From a checkpoint of a small transformer trained on Wikipedia: width 96, MLP 128 GeGLU.
Each number is 500 + 25 x the weight over its row's rms, rounded and kept within 0 to 999. Layers, rows and columns count from 0. Numbers have three digits each. The size before them is the row's rms in percent of the matrix's.

# layer 8 MLP up, 128x96, rms 0.353, rows 39-87, columns 0-95
100:550514480472532498508506513481523526504485507558520529503489543480477563458525533491534543491471482513549528520516498475456489535501507551493498493503491502464515513496511487483491469474490542525492523504483481497525479451485484479523474505510539546475532493508508538513495475475513508527
116:520487469524488502510441462481450537520503502515472491528493477493482469519502514510515524554515460552472502517456520498490471449467503450493452541487497511518502478506495494487491457478477500476482498501537496465515472483556520481528531508477499522490499509470520489515454494522480492505
093:506476530475466458524509500481461491487534498468481504506478482500506502497485494467468486490520531517498516477474517480543496529508498486516492485504505501499546464493562500440526513453507489462521497474479500484504463494547475535475520531482495495465519520489499512517549507544501511582
103:504528493488506523504515503500506498535518483489506501491509519504523507492506523483498537568484490509499504446456518478561509499548491493552507518525529472470530516507550532518488487483502508505486497458519492456535570478464512477492491510483531503480489507498549482474455514521483485548
103:503481528476487506478498522525534453518480504498521488473460503490506494499487497527506474500513514522463504463496529465493518459517465507496461454465539481538523471505527461483531506493502507487447474469497454481498483478507506492552524473496497507447464515492494526520471506560455476483
115:477546510498515536502504449516501497496446531468468464503462521526531496510555537481509496480457481494515493520547489512477526481523503524530462485553482524502489512537489542450505468495471493519507526496536528493492463509479494507532536505507497513496507458485494486494484498498552480473
108:534513513509447489497502473517503464479472516525541540473504486490477486490488523469471506511477493518521500466521502539509524547515424519538483500528496541511497528506474504487475514494493515517482549510501513473526532495505493501530446489523544519496553453475468513511494486529490514538
097:505493451471459528522542485465471499490508435528476512511521493494505491513473484491526490557502439509505493465502515501512492483491492502517523481441482520470505519523483516534497495526537495534481458504506504523473533504470485478495499504514439478477515493480535528556483509520490531468
114:514505443429470507508512489505500500484481497512534533475479483493518536524476495497521482498540494528532441497456483484535471476522493480471517495490493501486512496462481518530539527464509503447497463487486448484460489506534510455531503510453482480501499472485491524489511521517493514538
094:495539510510506482479522527500493509478473499490495487462468489485460472550511541495484494535547568570497518510501517500520504512505523486536517457506493515512495520504482485546479506474476540441493506508515519487551478507493495506494467463521477488558463497513492518465486496471503514522
091:510516501481484491495513475500510490496516487554527476526446472500547488488497522493495475468474502537536492480471503479521538478489487514513504536514518517507526493460462515490467511570471526520498488483497488559495463501519506498480533469471520490523508517447510496483505465438526536529
101:488492516511544505511492490491542480492484502472538529541513486485502528475526525463513510475457463515475524516563515522478522463470497486531523533430501489540551512514547504491512481487534481510491521464532502486496494525490474484483522484534483523502506510485520516515447493462496466503
107:495540543548495502533554551517485472504497471530506520509478495530504501481489477486484528546497510526468491503532492491453489476522506492473504498508491524448489465505488470506519501522485490517512468512512547559480499518438482540489485527449484512502518524484479538507509483481502460479
089:507507533539490530460494480531487486463498465438508499448510492483474487530507523465560491479508499476486527539485468505525496475526508482485481496506509525531527485527519482494563497518476485517508509459520460439508478498483506486481451496485506462535500490526495468500516538520507485504
107:482452502508545494527442481451517522490513513487522493552484480526516516496479511500532508526519503471462506507526454533523487493469518514507461483458532500458533511502487489517508455537485527500523519518489508538482515544524482539521458512527463506514523519500481535525499498496536490467
104:516466516541513492530428500525495519492454465546487450472498480525477463520512469478482468514490478517516530462545492512475508486515491485471524477502436490495501508455501475453494537522503474476482512487493480502484491489490484476503518478517518526494519451482518496470513527541481522493
093:525501498476475495478477518479500490484486529491534499514505475511463491479515498552478504534488498525545516477487501494473437496500481482504475546496498509455422543497488489515482488514518482548489480537449493513506500456520483522487452465514508471520559529504516498481494478497463485502
096:483468511498488515543478496560472498512464522499494483507490480478506502517495503469488518511494506508563517459499523510489481482522509476523531513519500514551539501474524488489525508516530446471546451526478483519475537540528494553526493470500475482501523512487521506496467505528536555482
108:501539501499517514536460488528536477495523501496539492498483553501480503552541498471500491508456506497495484464511524473515486456462472543538456529467530497519503479543459523493482504501514495504506486526485520530497514466471513492473533536457489517480497523488475522487561467508516485483
108:498502554499506508471502516545459473537490466512484473472562508476498482491496491539566511469506499565488513523482510500475499493468520486503474497491500483483436483486536508492506479503504484538523518516506514518520482465502480473485515507482539497534474510522487473449529550510530512508
103:478513545518512502508495490502461437514516505500500499486536554537522484510499496503548472538534503466446511513502501451450516504486484473491514471506507477524502475506478500461479519542508485481502492521499499485490459496462466506470478494564481470512452533488471463486491493501518479519
098:499496485508496495468543493516509477490505493520456518518480513513493487514468474515518480525521524499495508520521491494490510499526518518451496480565462507515509524503552532547514544472528483538510456525482501494509467512497494457462491461548450533479570474506495469502512509531485497489
111:492542502504519517481523499499511483493527495477468484495479513508518464496505513461547466500457471501524487541514462537503509475464524509503457494472467496540510537487515472530513452466533489504525511549491488527503492478521495497489478537506562490502508469461529510505516433505501457487
090:536530471486510478503518527508521471491513514513428522471496505510505479494498517491502451504514486486499542539487488521496488532456486523470530490512472486437482525480517511438475494479526549484503488473506510528491478482451506508509501506487485535500479554467541537519531526509469509501
121:494513461507561494463480491529525468488490494484481471480511498520478467549493505512494483497470565510507536462500519530480522514471522544517488481517491512536467512549500504488474478466492512476489523518438501488520476506507504458479532464505477507505485480461480535464500480483526476539
098:493476496467531465499519529504496492445507520520461510501523520470512494483524560513473507546466510490479492531500469539529525489519474493490478524497490471475544504491498514573510480508526517448520449520506502547500530550535499500478487507475501488500513512497497495488483462457491482527
092:490485493515466510474490521513521510464507507501490552479506512518517500507454487447498562501492505491485498515524503470531486497507518487451535492523504543548474466510517441574442508490489500523504506492484478512528507503503474518506504491559536506518509505481490481535520484477550483500
097:484508532511534470502515472484533475504519478508482431504465523503545545534539465506538540521524485495528527517485498511490481504498529493524488510473487491492432559486498538523446502491481464544479493513496485492518481523517488520473514484520484471497502510518495507474494561501487509515
098:450495512488492495568495529502466483538540503507443491541486466473532533542469511474522486557490491494534513484480500512535481459492492505483483476494499454501482484483507542496468542491497473469529519495519522533502512478530456527496484531493517481525521495504487493484474504517542518483
108:477528473489458510524527477479485467496527486495533471486517526473496516460508491505524560509527495535457511497527563523497530517496460518460476461510504519526507503521492491499518490513536513496509537531494498485464487459527473480529472476528516466527522541490530509497476491558530523492
102:539479493497509499456568532540464506529490528527495502487510475489505462502491465504510493489497550491515491488479499538475482524480477478479462500504518499511553545544469469476512468520497478510473501501488510505495481484490521444472494520500539508480466467471513543448466507462512488485
088:531492529547493491512493523530493509510490509495477543468520464474516479530522461507494452470451497490495492524509467521528534483551509522519512496503526504506519482520471490527536528514485473557481509480505545468468546469543524469508527503503505486489497484524490509510552543480537520489
086:505545496505500533469465504449516527476527508501486505457547473507498516485476509436494504554491467488482509490543501492504503459472484533485497460499546489467516488464533482515453476543473504508518500493528502478524531492505538501496487538497494511534514506529499479494489552497498469460
112:461456503512487494492512518553523514507488515508496469525481525505540466511499563506488482512455493490487522570485502489531496490492532472494461509481514532479490547491490500457510503471505554500534499482538489465496483515472487504483494534502496515446515483536482459544485534485502474494
085:515470483482533507494528498494494531511480481530534440522491497474484513531480496514527510503541492455503496478513483502554485526514488508556493522502560485500492519467522517481492465514530494536477466468496487479472530545504524517504504487503539504488523494529496462518557458439506495488
101:487507513533533543502498513504475495427481453522544474490485491535488488516547497478523472451485510484494495483504504515461467497499520474478498508530500507529436491470506455479494477490479500493502491493493500499544496475523488448506524480525507534534544502489473523550471486500533469488
081:512524475491493501482514540516502485504498481484493481502522496520454420474511483498529498496478479538483522487546539491506540491477512507501510438510484524527548504485537500514454510497533523512547503538496493508472492547456519487498529495495487516560457521506501487499482525467537498480
086:504513481509449495533526515503489509497500489492504502553496490510524499423505542488495522504488508533506531507463451482480525497504507500476513502487474469509491496551504491452473509496513497460482517530490459530511556501452492483507524490477512499477462503483560516541519526482461525456
106:489527489474538462547462482522477469503467488455499526509466507508509495508473499494500520475481528470530530504485460514523503461503470472507489505516527526523539521510517493547495503528489508549477492498446542504473506506474525472486477513463483511520527496467507547537542478528527507457
101:484478542518495482465515499510496495515507490512483496502484503480509477440526516492514490527538446541499554469534543496541534455527490486545510451531520494509517472516534521496450534459471471465477507491504494462486478484529491519485484499451508482485498498483477461524506508505510511480
103:451498525481517479484490508485518526505479511416455505507534536509507511527513477473467493478499518510491488473467495479457507459510495494523518520495524476460513503493525526505482437536513485476528494549491508519496564529483483465509518507475490491491484478509488520464530534460531505510
094:495472487489509534511504449492528525536510470531476484477555521467507504520544500512498478499544505503493456546510506494507513527494499523525421526533548478471537522511537502489490508461487484503518491499478508525487538489489481495497471498481484496465445517536472517493507526534497537488
115:463535490469492490482477526487489494522503496528513458493505463501501503489489457508426489512493515523470517534443485441521509514476498526491495522508472519520511480507483506510514527489549517512523468505499534517511485503441489510507488511488508561463450498535508488487523519434500516521
124:484488437485532529529479502465497496524484472554498518474528536509493484525500510528523470468485505505525501523466524495491485495511559477523516510484541523506508521488498493501496499536487491468501468473486510547427564494520493489478482512512533486510488498501434460503484478506509474491
092:502504460455495515464537514522539485504513514451506515532468490492523513476494536509453514478503507534484526480511555479505547501508525493513495458517476503481507521499523451520470554529539492512518479475495516491549496484543514500500564476474546519481500491499488525487512518535499484494
087:449511501488518502494486445535506495458519511446475499518504518492506526494484518563468461502455528522509498520544445484495514513449545514514478480536513508505496486498520446497498495494500463489481482508451481445536490495508538507520531488499509505505531480493489495528484488522467487521
094:503471536509544481479491472458486534507479530495454522486552497500472492500511473475474522516468502469480459472504475497490513483535519492458515534502466505532479484545481487535555505519479503500517489478518455493497524496439508499496486510514471462497550506463524474517498479499466487536
108:551462559484511526482490504490493548502469488558491486473485483524475462475482499535520486482521484464533526506502464521514522458535525519513509494451492547515521483489467505464476493505492482466508450473513488529493468547530505527483492503501503525527484483505491491529485506526503549494
092:472516497456501548474488539531475463459486505504518527514508478511464521506509498468520519493508532482462543517507516439494511483512510479491530498486483522500480462519516533501477559497480502529506495489491483532473460473469478519516494498520511483564444510530493451477497474506472509472
# layer 8 MLP down (transposed), 128x96, rms 0.28, rows 39-86, columns 0-95
094:460539523493478491477546500531479452511521540461492491476490516521467500474532484493505483552493492483489483482494508540529518556533504508467510533509491508523506445524516463529525510510530535466521453495488528515477520490519482529471474451514475497489525516483507477534497517513521472479
111:525452511459521467519498516516487481506536489502533528496509477487513471500458513518483546489488458506528528547491455489522470488438514546484555488481440526526493498514505511511495489472519516493473515509513452506540473499471526503547489501514498485499515492501494508544533485466530507514
096:481501508533491560487536482537483507470495494491507522474504505500501526504488507463563489479454530507506527526505506472525496511484511497452522521517492502467489514546520481508495508476493507499502493536530472511516544558490528542491516561472540527525496489499487499495495441490506551535
101:501504501542493551489469499522481471553518511528484489534509493479549526510449470478494450524498541469511470532514571480485487556529508506476526477514505501491496482482552476515507470466529494469475513530487487515485536506544512508509512488504504523488470508523497493515486478485485462490
106:499533522510520530506487512511494443552517484503554498462502539499464543490491507525511514537433500496536519527493485494503534457510462492508506475498469501512509502528480480486511504482460476496513500546492469521514506493512509540523435493511493546464539533522471520489498480521522497483
112:515542483530492475517516473488459519489511443477498497494503533512545494477532480508446501522524510495505500488476473551494537528497501446481527471469473480476514504501488541519484476559460504505487493460537500545495462511481486460523534485510524480486482493453480499507515508522504533505
110:452489558505454539481456499530503463491502493556444524512522524522496474476486506519477525529512480488491469515540500527469507488478482490497500521513499529483489532457486510491501509536517462496522532480486507504480429470500536541501511486488484515509533530484529516481503494493481456514
087:489517526523538491469502498467493513503510468540511485476517471530531552498471463543530490492488527484532510515493486500502484524488503534510535510485497476540504494489507499475468521523511512516471539503503466485543426499487503524433521535465496538454504463512527496516506513500464476525
116:528501519539530543547540488527464480492549458491517490511495466487525514498498524512523504481532490476526519494490500455512508541510466459530501506552501488496481491499515472468520515482467487489462491511468526452468488476470485504476535492527515513509473536480513485547496480499460451482
096:501513508490485512481516502518505461519528515554481491490499497503504509525432479509529487518480528516540505541561473496505525477511451455531484521539528512484498522508487504497486513507501499507528528477483435473502514527544507534550488545463506493524522504551488498472482471498488520520
094:503501492462470470550504508511546488511511557513502544494498494480491503514482524564487467494508485543510456522514472513536493548481488500531478523489533524490481548493486522480517492477457536515514486499515486478458536506549526503473513502500485482483496485494512458562502507492487542500
103:444542497522489462460495533463457510504519462467496531506498496540514476477473556506530494507506516525491479530527509496497477488510512543509532497492505483455508472473481471503503491537489490506493525520531507519534487486534496484543489470443496501497536493534523551477530507506496550492
102:531533518520483498491532504503454473522513442526534478456523506520524497458477431508549515522473469489547521486479495517457535534552513516497502470526485500513487518476511537522507528525479489517470488528465496541511497518463488477513505494489496486463455500492503478501489505519499491524
098:426490500470528496492528476483513504478504525515477504507490509514524495499508518532529512479477495534521519528508498473502514495465481486499505543498491472463512473548490477476464509471502513518513541532515393517517464537504503528520483523457484538493516466465488503490506503505514514470
103:549542507473476470503474500485513499501528477515469490532496495481494516446495512492489531517468473520482469508490498518485535484556514475490480502472488544481511485530476514490525520491473489486507551490465539527525492461507502545460505448526512520480445529483477498546508500501549493515
093:486507477506507492482555518483550495519520551508506531484494475513474499469503501527500500547496504517538509516542462489520471525496517484495521478546513509526463474527460532504532457482483520531531517503481503524440464529501489501501491449510510520441476483534512512483473536491486524489
103:499543475471478493483520505480524496518513567468479551469517531479511524504462557528474503495509504516495508495497475527516514504496537486492521500540517500483534454495478501470473460470530483495508540509511475512460469493463472473504519514505507472535483483476545479516536514470468523463
095:519472465513511480478499499476458478490480513508503512500532469484520496435516499503568484498495507497529505479505511481463463440479512536521528498486548486514487521463471464498570475516517529494529486475501482542499494503503511511510535468486504511471512473517469517485445480467497507472
110:482495535529494508527526477509489506499479494488473505442518514495518486523518538510502473496498527517506508443491472492445480467530487517491477485471536445486490573537502468485542508509475513543518507496533542474539499522466526498494511491490470513488465464525497505484516550478517488489
112:485555517542502493506544517478468495499505510458449461480488474502477492465464549517506526503514516543527515488478519499501524499500538452498507525485482525485488443498465479518472504494496509499529495522484508540562449508499510497460467511537482510479498489529503544504483490474473490481
101:459476508538502519498491527492523432516519476516546513496494507521513534509457494559568481527462487498509479488504490468508507553482485485524513479474475512482509500493482505444535489507484492495512482459526489500491524472538507517481486484447465504476520529502481449489484525508486520510
097:559495491524539484484533483446509521460467514526514499480487504514483462517518505506498521468519479514478473435495495484525482468483519485526485487508498492471511522509553538499476512510487481509484515515446499548512506491480529513502475480497495483482429557524482479528457500521491518511
109:496518525503490469503463468502503585470482507471471470547443490459517487478506503458484468498476520450494475507478541493484547517477476481523507467480476500519463480491500499530494504514476507488446479539531497511477491482544503488510476490488474522539489486519496495506495540510505471500
077:440481507496486433474491541505508473542502446488503503497530479490525504497487463502462541508501437471542479485520550479508483505513485545530489502476482523545501507529498511495499455526513515510510498521520475499533459459481509469501512522533497504466502493493523500480480516505546487507
102:534482482471470464533472498458545487497499499532496485479506483534486461544504495505482561499496494490499488487529507523492523443484523481509503485500531508508524504521521475502486505484512493501513536500474479497485458460496527427521517538492445471500490482498520552488520505472497523559
098:516484469539509479517497527477521498484519437509514500514489496531490494450478515505511474523510511481518480475498506553507530485494498502486504518503534490498479490532533484522478489422461481505574514530534464452533475511486495518530511485479514543473493517500487539509451476487499487523
095:506490488505532485478519530484533499488495527538502496508499470539502533495489490559510496492473461441450483497513465501476501505523477534538495536485480520511486491467472458482484484511503505502481511549511458527476504466493459520499509485530530574495487516513526532519466527535495482532
104:529469525476501473493451485519488478477505544501533541456501502506479517474536458485495488515507494528466469523484470515523497456490519496515460463513543481480500529434475528508498468492509463485527517498475448554477481534514468500534499480530534483491474504481505490508478516503487502485
098:501502504465458518489520486513471508519502561493459525475526507463485488467515531478505469480520536463488544515522480492472476522474481479430509511504496525481503506525514479499502506503531461482465552514527517526469496483493521476483500503494498461456508513497496536446497531520530546529
105:445490493515524535452534555503517522473520481502519523467501496511514540513499536516485470545516505482476530458501513536491497477513479510528528499477539498505457492568471481482503525458479458512509500508522501492511479481526491533502507531515533516516531489500511532498513525452525456501
098:482504447522498497465486513501465475522497503496499507507501528494466536500493500495501504501481481527553462522441488492497509533486498527466528524495475481481496464517483478510507540499531534452483542513453510507520540496517484513497492464512550523468484524539474464523468430484488497484
096:523533500511533550456482497532516485521485422516499496510496494496512490496506491502436472482515483535484515476492484528506431499481457500511501473457498449495508543509534484543494487514484478481458522532536505498523501507473486511510540481509498511492473457496483497547483506492471489502
088:486450481559496499515481489503488481502483489505499537538488513500504508485487558530525489493501509526549510487511457453492497518488498518542487529498507499504448481514482516539523509492511532496481511525509452438494499532466485517508486518447536513513515509523532482553499475472476490451
110:455512499506465505504510506473502502511551504471496492449473536492468477503520523544498524499527462465475458515510524532450542471481480499503505504516498473538504504496475479483500488468545504493484462454518516516511489510508499465485548492491505474502531499523586494485473527469506512505
097:521484543475515492475499526519516552499467535454493452419514540492506476510463462488512496510468496473515500532509495472488519516498491485510516521464512519483493464458504514471545504504536508529535494526481524515482494525442499506493470495469510510490495475490473463506460518517490528529
106:499459498492513457542498444498525524487525531516485506459481504516497497540501501457505498511489488524545496514492513495506469447532485476502495476502503480491505516495466503526426502486524539487504494537500509512549487506497551483508533503462488481511527503523498484482493414499511503545
073:442485541508517515517518469478501546495510536533510516512529512501493523516462488542539489487515518464498476528483485500496473528495504477502485520502508461492484528500497507470517511509468463497457519502490488455495533535587516522465479562467497535481545496508511480489495484528500492503
101:490511503528542546526470455536493499500518497521504498442467478498524474482501469484458475485515529485500484528507515503543467510523498475495466464459476484528497524484525536482470540505507501471469481499526503507515516545504480452481535507557500465502502483510521478536499490524539462501
105:477488508497478477486509468514499527502524484525497482522491481516489454485469491460467491486576504476461449523526536529511508505491471488497472458502472533483542470515466562513486491546515505506498506498477483486549479476543490508473544509485502509524494485513467504517516480538502519461
107:513487449526527510489498514455478476563509524512549489502520505504526525492506552526481522468554503520497509467456546525564529463500502454507485484489491488540518505507514501485487515467505494473511478498477463509512492542487526496498509489497536477492512501488502509478549478453477513484
103:512563534502547495490555511522530530498522483479508504528493520526473516461507482501507497519500480554509503487479519497473458462474549516532477516507500530476525490535527508522499458523505450489482513469514496489541509519510512547502492467515527504490521477463510533472523496508520558502
085:482460482473475522485507552486528498526495560449516490478487496491542503503494520486510488450527450509473500485475479486497462473493516508511501481488461529486498497547478522495505444517532514543538502509508487522450503521487519467517510537533478494517483492502498446525485497533519516536
110:513469502538498468549517493514471531447508508511491481521514554483522501430504479477452478498541506497468470486485492464469479453510538509489456484485522485523484501528514514509485529453480500523489526525509453516513487526451506495490511472514479517518470520514479472500526530511492489527
128:486517512500504499450482488470528477505516434528495508514491519535486514490470495511529503477477488514504484507485516541477472495487504483574516493476473493510492486492508514502516555561548497482492485460509540482459505436524538513507509449500502496510511503473477509531477516512514533542
093:429481496489491515499491479517533499537489519522516509531490542497480515471515542515440519491489433472477528491489476512470476493499488495488534540530499489524509511510485484492534482478494489494483506517505481501485532500487503466494540499528482543515523537524545551499482545516519474553
079:513508470485489495498481532449506465472457474495501534494526535505493457489487541515504513491518478503517484488459511468494482543519517498440514476457478541473492491548503537510520484534481510522513508521490543515500492530515493486472523500574491539510497519518465466534495508492459520480
096:497518485529473477492493509477504521490472488470511504486555523495488462548478519497496531522528416525493480473459506511496503463534503516475503483495481511488487479510481503473532491513462513496506503486512467479476517513523479526468507502571511493485490507527508525493427567510485524491
107:510490531509496570511529516508469453468471510439483517486489510511505480487458500521482483520502525529491520472502533467474494502514528558505574527509487520502465499509539508521495462504505503477474475494526495502524465535483501499521500506539427503487501522513510483528506509511515474476
# layer 8 MLP gate, 128x96, rms 0.337, rows 40-87, columns 0-95
109:512547527497493497484469558497499507554471513458506455535474502451509524439427501502487542480482503473511513472501504491507491492504502492494481454508506482509506536483492491518521493519497534484502465504508481528487543493497478511506501530513512494523474475440519533514500534471468540485
098:504490509499493517552471530521474481449452488489499533506484497446507475470489519543494493475499539497536469472460515518536481505500505508503541517521476482508552536461521474507516521502504519495507494533510450499507502548507500504521521511502527452478517475472533519514546490525474502546
101:515523495470460494503490466519483491500496533536467465507525523495473459512522526538475503487474445506553525510497491509505536463522483554480501486492483544484490510469494493500484496531475489520491534482480559485538459497511447472520513487475481489491536540480495471517532502531476523497
102:490532473503495518495473508476488489535523511501479506497505441501533497513529468531453524514535512464510557483504490509532516508502522492486516492500494545458510493505518515505541463477554468489512471547531483499522477535445493508498541480457522529531507490475515534503463543524503504512
108:541549514488498514508467524517519430541512491477453478512478503498490515473499540496481488488553463511459520479514510475493457466473477466524539501459494492521539480480508501490463486525492531489509540469494514529508488487496493453503462483456497472499514476505539496530525502479501485511
102:544531502492484478513486519504528466520536455502494493502515536509492504484488517487488482477478453486516507514519489473545491510517500494510490512480523565454502559531475517532482531530507520492546518528498529529483476494412514498525493512480490485518465493515466497497520530505452496524
098:516504497468534504464496465441539475489510506512514499455503444513489513487499483512532497531505481462511509477534534530482487479486522506541519500468496480487504498496506543475533504512508479547457494464480521484472492504482455504448487482426482504458497504492480489492462514486512490544
118:493509464539506518513482480487522498493531463465490483498481508508455517518518526463471478513525444506520511547527517525482509492457486513485544488528498508480508540464549501482546484464488492470505484458501515484508460503500501509488504527505517477467499524480515457508513539549490554546
099:508483499508460471444490517510509499511461549492487536494484465545484473519510524471523520513484533502529500528488475503479507447522495491493512452487485505548491519476533479483477484454497518475534483508484464531487495461487472499510525504545532480500469500485446513471475506508471549529
107:511509498496487498502471462502529466503513522522491508482484529541482465482470495506462506499467518492457540459534461484515536507500473517513501498520483517508531478485515512492520505543515564517523491512439490530535517485490483515468524474521525465520488497498534533514519414493500511529
100:463513474461505469462477498469446495470526473523522490513458521491517473508521482457486493501531545508514472524491481470510508503480500554491477495529481520504497504478502505491497490490508535485488508493453513532498489499461505521491475514559462536514522513464541498510482473530454525438
103:561533492494484473515482515481522518490483556512465538488500494460476547477496486503482444521529506502493507482510537516522514491508513462547559480497471490489519462484486510503511495484539555463535496465495539490504505478485486461480470491529490486456511470517507501518456488503514508486
096:528509524539476501485488496505476474540487528468529505492488509492486485465547526460520498454520522514466470525473474468555498508487516489477525509506516496517503483514508496505535512491532448522449528490501476452517481531483494499523494450480492440504521489521531479478538556507490498515
098:506525498510520500491513542528506506540507469491488475521503530476478516459507445504509487461505469482518542492498465526495505511474523514520530467494464506470497522495502486533531483479511524503508552494500511526508530538467488503456539459519471501509449528509513547547534512517461543530
093:502495500535503498519503479505507512544510524506493511494518512520462477565447470491432461504518507501550494481525530527516530526467555501503525503522528500518492514458489518481518479557486460514458548481524488511524499502488481474450521466503514488522484495475511495491493493533524516486
102:518498482510513457462501497478523501510522463524496453523490501492487474498473491501483513505498509481522531508486537480505493489507521455476489523463451508504479508469531481477472550525504477489458452497541462493553514453500506473467526458535448496463518476502462511480486494488512500545
091:509530499504490424480505498421530533512526485511482504466505505467502498496558511530500519480491486478489510541493493539517535496522479525461486494503493512505539483479459490478479484534528515487528489512496474501494500540530510451509543525508544466539474525491520513501519474471484505478
102:509528520509467488496457491511526529445515523489471540469504516509523536481517532492429476524517502500501468477517466479463468467515550560504520462495501479518508471480482493511505539447464489495541480480494519496496492517478500509506493500527492524507485493499473472470506467500466548503
110:479529517520495497525502556507490503537505495492510539484479488471514530499487514488472507459537471493506510466501526507491512472502517506532500502520450483461491504509492486474528508479518485469509448455532497511450503501485498469551515467514471478486521518485459422501498462480478542461
095:518475521528537490483508481490457479517537479491520476460556531475508509475499490460501504547538522475426501485484527483514496521506515520501525471496522547479531509492535440506485513462526507497535467521505507482482526482498497449498471462520468510526474479513514518477490514521514488483
103:448481517517504440524534498486496491515513502544427447503454526515506527475499518500513484481518487490507560502488517482506485499559520504485509480492508439497521524481485497498480478534483491504504504488464494495538526514487454525514563503548492495480508468489495489503501485483515532517
105:481480522490482529516485475448523516500511501539475483485447462491488503512528480470493488514524477487522491484531487517473474493477522452509506443458464493484468487497504475512538490512487490490510498497523518504531465477516466479557502491527496460545513472505473482512560483448531523479
089:526523486485492478508499465521472544507476516505488494479487489464520517517463498504503473502501532490542517522505539520510541516479475578499457438525511511501519552476524477468508500525553518479547527473512484506515507510524502493501482458505505518534516455535504509493494537502522465483
109:512491492456495508509500502542503486536527469494502528464525468479477497476512522481488488520510519508479534471467478498476514494540539522451477506516494476483519437522517554491462489550556515491550472521485505535487506488495458444489488504461511534506524488491526514500487497532479496486
102:487494499503512499472510462525470479531474498504478547536461477480498504511453475491466510475509517503490494463516494524479506515479540547513466513528527529524498524513500506498468519546531525483554466475476544545475493496481527487501557515539485509488453519461501496514476508540506470498
102:468569500484500534484500491464480502456546495497514504514503529475507511486447501480478487461506522491486464526527532488485530457534459496477496543533525552486498487485481472505545489515464483448516463511528514482522484477485473497499507526525480494518513472521523510507468482515500546506
107:535514507493494486513495532512488525539538482525514484530559489475473470510479522489485518479481534475461494531469499506495526485511535488498513441465476507505532537496454498450530459509479500554508515519489512474516470467482491507521497444512504501503499476469538511525523466476527522534
099:487485544518484489508502517518516553510488500502482513507472510514543501523494497446486523472533510488497547536493487461483535478506467529466457487531485479491490491467502473506489490528511496522486515543526494531501488464468430506504461483497509481526468500532464476534526492479470553468
107:488533478529463492448512519484534512500521483472477501497496536472545507466508505516508543543496492527476506507519545463450486535497507496528538519495495519478525500528522513534545512531478526517539506526531554505518517528508463450514516502547490489494509468495508544514512500501477505475
101:490491486556491493505457520497530514511493526453494536491457491514493508501469509475500490511461506528492509531496465531450459510468513504526461466525499511503530507491540487540482486556466474487528493511502501537471563516519464482538523488524496517528450488470493500517512479509522501528
092:483488501497539502463497472461498454476448551503486467500474528486492504503496490470527509463483484474487496521524550468485478515516475491514490545507477468541487484481506515488422511519533483500481507477479493530503475510475451482501484494496559548469485499506508486478500500508453505525
095:578514525522456501527503470461522524516491489482499490502546474479526526497503478504515512502479542492527485534526469494463487489486523516493501480493525444467522508436513515503455461536470485499503463493495482505516520518547498500530521544489507491470505530493521539489498531471518488517
102:530515487489482465510463527490458509494496508453487532489489467530485483479499477504487530478538492515467509470484554492511520507445484529504519464557527479531508480501526490515505497497503478519506428461490490551474488512513473507512544541464504504520513519516491480480515515460465530484
090:488479484557455490505488490465513518529492509513487484563498510465462492474525567476520534481514487477471527527518503499483475482487499490502507505511480493492526492507444465521454498528513482489524498466495506520516505482494478518510508540572453513532494505487500501463483486467479517548
106:501538486502511487477501505479486493459511476475543479510499484481468499530502500472501502545460475462494509478524528487497493507497488525500514470500498527523494500536504497535524483529507524495503494537555578517556511471543458495543478474520490494496500533470465550480532522525465479505
079:525482521505524525499476464458478519505478503519519490542511518467460518510471507502526539502513506514513431517476476501521519503542535506478469498529469480516495542474486520515512513499487508506461490540495474480482507566570509523477489507486462502492528545456497482489506470537513502489
091:451533499502515529479427514489485475471536502456435474472481510467483474490512493534472510487480532493538516465507476511491460480501492518502521525515490505489513473521517519520548541496460482513518479527482479483513499495509506523489550525491499521514520519540515480489501448470528471512
099:480512477513506516487532456492562504479498533425508542512492452455499506490478511503489499494523511513531491465467513493451469493479516513512464518491516521508499482423513466462503508502514507536483473444504507498463522499478498501539518482512493512511513500479504471532531516530496529518
103:487531504485500539547519498510487514527486473477497456515499521513479466477441510470485539464479538514513458489481521511501504467545507490462493454521505524478532517475512456488484509533507508486521517499470487508513516511459544490492475490546516462500519507518470456512492458536461523475
096:450492531537506502467496521512516505537475527446473513499492501496508484441528467491471484507527465527492553500484484526503522486502522490496508505496492508489484542493493485541509510490501478503506500494497497498501490507484438520548506490541477483529544432553477517544491491476499555506
082:461483500510484542471498482541512490508510456538508502509539505534489500468490523495517510548435460503549513512518517548500489493484506510485498468531521513476491520508540451494448489495517499494529493531479545492513518528497487480482525485461473509478500497518466439510513507464516501460
113:499489473554507498495524453472475506506500498522517503483522486460502506475522537473472496499502475466483448498425532511473514497505522550514482478513501501506508454453488498508486501469498518530491498495534509529569497482469474488518490509508489517494477494523456493432479499457519487514
120:499503452499509526565479497472465517488484503507512522478508501435508517493552551482478502495510512454498498501484519518510489492511503521536524512518552481463523494501460514495527510497529466473508493463528523480473510508470507519534486515525474478481470524464510428505482449497480493518
091:522483479493508514524433485436503473500501527475512495456503510517524479498486461464492465501517530541442524516543485511496505537502508501542497448501491516496481482498496494480549518501520529504504513499495483547475495464536494494490476524508532441489485511493490511485492470503463550471
081:495532487453474466522499507507526475492489519482548535460504494469464532452518460467497489494468535458488495472481486506499475475505481510492469493498538518547520498456492505543476539526527491521503503502502496482517470500500511481485508511488485474457515443470509550529520476509530490546
102:543515504514494501489465463467538524520482472499505495453510508483460501476533498505478536543495447483473517496480473476498498473539499476433489526452481519484522465487514506525503508501479496453516485485490451477468529510447517480483502511498477518524482495474466508498538482527464469507
110:492549480497493480477511495494474465494509471441458467528501482468463487489525497506490510498498463479497512485510543502503522476480532521499500495482480480475511554499536523520498481534474484509505479464456481537490467486520537504515524477492545455535492489449466530490484503489545552493
091:524560471475485490451521512486504538468496492467512495487505546484531481476477469530514482515504486494516543556501485478543492464491506525499487552521522538532513526501468483528511513489489480476485496509519508477493552502471483527544465517510550506481458510507494477510471498450514490517